Part of a small language model's weights.
Size: 14 layers, width 128, 4 heads of 32 (1 for keys and values), MLP 512 GELU, 2.99M parameters.
Each number is 500 + 50 x the weight over its row's rms, rounded and kept within 0 to 999. Layers, rows and columns count from 0. Numbers have three digits each. The size before them is the row's rms in percent of the matrix's.

# up: layer 8 MLP up, 512x128, rms 0.103, rows 494-511, columns 0-127
# down: layer 8 MLP down (transposed), 512x128, rms 0.0241, rows 494-511, columns 0-127
up494 101:529576491518568544443559403485543545376526494559492542552505516536462497462583465523494486480458509551606549513523528606530456472484532541549473491502492470476523684565494505482501600415439499559506479407455455480436459522485493518456514465445551488490481614583528519472485489471507489510490587499514499559555398513465485497537506406461442462479612468567508514422503468445565410567518
down494 094:556429477446424476507527606509509491615503440449501489509488448445549508539499448428429576439501543498497455455462477497507486408475511493526401597562558482457511428469444540537462511529475497601549534472554524644490503467433375485451480476466531457529519494490533486553486487530453522478401492491613496527418486571517576431415487524409493480558552476479536458492477574609459510538567
up495 107:577468453567530480496525548593442517448441479497459516488424484499472519422494603517423547546524480533393553511458612438540534582494481543498565518469430470586411504509535457492462460409435506472484504579527483480490397554507593482558542421493489448447517448455419448485439415491565471425484477509526554543417443542505528563490498481525416557448474400563496570533538576477443471515475
down495 104:506499550393444514531594468363440542461526477457509511486588514485446508483467456472547471551465457461533506506507452561486454503535520553495503547455515382528497573530514519501521513445514488589368426488522563518488507520511462546457555535451475498463447489507553562391493423529576514604633582492502516536517538558558543547578539508515461516436519482519473571473506349476552554418453
up496 102:544502389485514499536414478567482503517521496427599549488474518520390537577520474562448455480564567462480466435518479588534505494534529485499484507449543541457487452494572529500435446554514560517493498556524613545479439368633452491493554474545499480508443495490601636528556558440575417494544523462448463530525491513458525413579547581484465524477461525534533408457488484452542502463561
down496 099:516480524486501444520585587532481533529500564478486455468537508563525471515472545525543471522515574477431479528509354434473478382532482451527507448576448558473426559521528481453528464458558468499489469487471485528410548518516568448399419486474484439602451388529555588478403456570600491483454499505499561492427527374542612530456537559514515475502433479533474481532556589535493524448502
up497 104:533499464553569527426452541603492441449531578366542439527528370502448489487439454554453529543499517614517440690477502572503506470495437607496486481459468502576542531554583486486534498530547436515463457579532561515480541505504503499507503409490548531495506469531527457542523543570546501452531465516578462564582462573465453554452457498516462461448509491450525451475566519481532536429449
down497 101:539547545452491533624545475468468499451510456534553492435471484531554471427464611482574498363442483484463486426591522477554556477547451507569428494527518506469445392519456456472448588409545583547526489475507475559519484495452410516460474417524516467555520527448580524526448539494488436551546462417507508477496564395580488461547503542472439588608494599516459528497556493497479503449537
up498 106:491514547555510576549480555514534411467518521426432503466562490388582487386422558474445473539544547503448564465556492500428516460483604454575555497521554482447463595516492606516554586471511526423483438524494504488473526335493475480537423465385422483442463530467496470530536468423484524483558570549567518404483450450501433544536504485578457521523473528444490486484469484500496557520509
down498 099:518447476482455493575442523516488452572461637494549524418593498546443564525540445600507435541476481538543458543449427495511450419405473490464450430460504438637536468476532496471461504546496407464578532409493551489474469526489512446441552536594483517516482504489522589526489533475471526461435442485577503547574463565391550480456495514465522473411518413493436438503509535602474502446501
up499 107:487472534461628428484375511484454487488481462441558552459443507496492560596598488535465478563564537433567536529478413407481555478591540518457497522530589540536523464508513421468570495521520516455585514456406498533554556514554504471595505451497586438381492561559596507489461463543564469546449536535497450493602547426498486426497424503538509519539424447516502491511465542503478441516495
down499 109:535550440541574519390546502567447558428565462476395545491563462425550455493496568508474417413552558469520493537471517489442511543487458565452469582494483460553581572545557538465430487536490549385481471458539501520543608516507512546510481456445612449529581515512596522541469455443498561524559602514479502506384511482515444536569468455542518552447503462524476527482430606525514513497457
up500 115:436530473610537465584432460513485517578462584515531487512471522457489509495538503519525491578514424436544484503441407546541489500515488508568557354536508530528501488554418449480570465447444486497489507531519391535472569437507371513526490455360522544526451582456466520420434444531475516467498499547488553561533497450511481481413424503400450466584504447444524559461554498506475480448400
down500 116:490526478480592546507428593537513518471549581459440454474427441412494532461455516537478473491537554379470508567451470597507526507496477524493509452500481551474516509642507485585529517522555447515534490558538500534495579472527465488559590496465540476473490478629494456522462525447408467536475476630443596511453531525572471433558496451476435387447500448475552596470549501522593468522465
up501 094:475372484490516503520452510449544483612460452529559572520471466450409496533510456484456497390507489542523448467529433487584501528430468519542509611455470481645477497483541539526372499521537570434624483460515570534502445456470492477488529472535582580520566569501534562503462540590452495492537420548413472476492493493544563567418518488427508480455506556550536434505442521486414514500496
down501 098:464485452532512511482550571418550511463517523491533467519408570588493509499432554480439488556489530495486504389473489419442474451458502536537524539543542429447448494453474580495540555506394516567508515514459366548518472575578476452470547532518414519472562513482502543571551367370548441543591540533564498468471527521587469459491509494471594445477574506504467621515504481508572472506458
up502 085:505538438558574552476586530473455496524600489482535491500521569471460507565487517517463459439518410503474469526489516520510465583507548479537551477591581513537416518477566437474422491428500489495511515415506486512436518612492491509570502530518475465418506436411552398491490475460474533555539399462442575533529459508574428552524424494554533451431485371573548452463606553578465566441457
down502 089:491564453424481471445462532484563553443548486528575490548526440519488652450468419526502529533424555452473512540566523549518552454411522517559507358513476559531575421459423427526420480504533504558417521533583530558493440516461533570473461453495499520503501453519418486460404505475526344499463472514528423528534515584570513469466572504496494504480469526578589503457452472490477485564522
up503 085:528554567477491590482429474478510548535532582488532578501467496579499595388486549534542491603493549575465548475520430539530498443492495428539443466520509522524568556504510509615529554443551499490414551558514477566424531446451536555523404517433509497513572542551514521512436470520468559382504509544497491530472412476471440489566562487484354439536549488501501422507579421590475489501473
down503 101:539507471419414488503511486466474480519453606516532504497546435493443503456513465485572470538540519389484530547564554427582490514454515547520472370439489494467451506470487458516525469434573522446436584569450592530483464480466538548430480445529529334449561439491509462532410501514520488469478528557489478454525487491466447448503545443553479547439534571472601497520491553470384520435370
up504 111:554487527489523512471470487522397522438415512444595562463463520426524499472467552391504495511490355497466417518556632503453489484446523457478452497471517481546510551479597509500467538445508508529454561498412397628418460537429571498517503512533465408523649499450489532460462507508487425460489482494499456578503512510452547529450482539549454485561451574419539504421466491502518495467433
down504 102:465331468628465431511488626504454491545481534444539486489462555555437521576556531550476598513460462462533466466520462473524474548467574518490516454454543520487525389464475551558482465450555430376454480493514494515528537446468498516526459610521508515497576524551525477516497603424439466548554497495479513395463526442572538575560502503499434575464505510493486541494387435481543463494517
up505 105:534392434490432584598504518471559499501441515450494479482491491525545577446547661413517496444547483480583491456524425411515532485487530502499550465529477503469483533550483570561515508604596581440501381533597473483509461489563477556522494503513443569478479410551519471526486503440461443535429476428397548470540498493526561467476453530442525459606500545496509416498540477546519416535490
down505 105:548499492436502510492537537572546476567572550483494544498544518505474549530494448551632554525480488543454406534469473528392452505480490504470508541449561573619487561458496574460521433446539383498505556475509516541516465556431480400574498509494518512456452518536567425443509419495503546524609526511434595486572491486479401484541587438440507565460515544544455513444579461521531589410530
up506 100:519496477491493504475554440525428548573462405544506489503414499487503484533465561466468512520483470380486613462487387515502557532463469495481476429458520458502474457596596451487460475419567506533544463485539460487565503502547665431474527486490438480524467498532503456474524573491399421447501463527582465499564512541337490497472561533515404515476435431429512432498597521476484473475528
down506 106:437573517458421501565447449460515407529500531532500512482507478472505431513566495542582586431484464483415474453490608521442473513492521598533519577499497433409405524583464481410535448551507533516445502457469464560456429460566345542463494509471473532494596561551506546517471416524582549437517556539482479561500430479472529507481506498498510475523492497645485618424505529488530485517501
up507 089:459483552460565485507474450469482479464452472537445496452407481552505499455493594568528523486485586580423500490509491521520448533577404471488517523446578541550498618440451326537457506476426537440414481480388457560568466453485548451529520573505482559423478519510525547518470477506442478511518509419452488530468567495452377572530417478559504550485486493476419456543520519489469543449598
down507 082:553484421561472523514501490460458518546532511551449493545534461587525535454563452448567507457444543536564514454450461410513578495414499567597510590511485442381495463528510507540590507511481555472449446553560592481417586431535517510399452437553472432577525455475471498436476556520499561455509522520518492555504474482573492482525520408446476463484539465526546489350534496464620466523437
up508 110:566509541536519527533554501445466396502570459519474398467505474527515534587534573569433508624512486502505460537548510529477546502518454515422538502476391497449511473556586555555474489474509430577493488542513506504508450585484487615437590486580451565460475553486484484460396521572481499572543407466443506504553516540525505593469398473422573474559468501462622542478458541486510473419490
down508 110:448482456513544473562549496487492459469571498506493441571495562600532467507388452509482617412414547501498533474576551546509491499575568615468402484435483511472482577457464445430490527418479469546550476481610466580473488475473560404546477496447445461433541428441487517569466498473505521458507601515586559548553445540544509455629503522476522462504442533448529438519460450488510524455524
up509 100:535527532473425423473434458478529493455476477478395584383450500554449546481359576492466459537544572478498474483493505536589612515541451501467471464481418508561488466455656504455469539525494491482544518454530572526444513530527502446593426547431596563439421503545508571532477549553450455502465563459499523500519514580549456446502476616504462451485540508500522470513462514496438532549428
down509 107:484507529564516617552518504554519538590527501543496393476549480520559480556527487465558579474399539461510443426548325546463507521529512544450475525429522497544403544523503530545467436561518525532541554462497446479469508577379508466455565517531352441465534535560562502420514458505487546412507492520486474524492408531423496476545469524553525526539529518492521482527508482387579557489469
up510 120:470500505582479486517463464433541433455489534495554500489488539511501495557424576498447492427432541578605566476478530488486447565553467414598422511446462522473538500525564524514536646477522572486524516571449502487436525512471479528468409551472538414483550477432588445465473545516434455456444477543455523518440566580488602489521389464536437373497513494490555544456578541547549509453452
down510 128:443447611512538568493410473506502450563534490508525458464522481443489395479486430552503554548479486509533478478550539589590520384498524460496548467449570553472483463484556475529499599594449362522463511539491560519521442541511560466534551512443466583476415554536558537555487503494564584390451493487499461526496500509598514551521535517569485547445511491464498427558416602567437480552533
up511 100:565404494425491468517476479368481438441556465503492412425446507521478462573389536474457521548504492486480410513511522538480502488575507598389487535541475560519444493455536515447494556445517557483530562536603439423476481519489423415532609490523584497522466600504517557442555503444467482531555562416486447474561517419439437474469537470473546539516572455506513467414475499561556508550473
down511 102:470369505596443480533438470473482511628534433542561441543430517548476491496520518557492416525484380574419534526468469426519488540500524529549453495582527471531481554491462578467618484555475578471588531586496413475589485518531505524465512532468519447548519415596428521472533434501506495454488409477464503514502534384527420529496456503453571526541574458529488537533542472575467531504503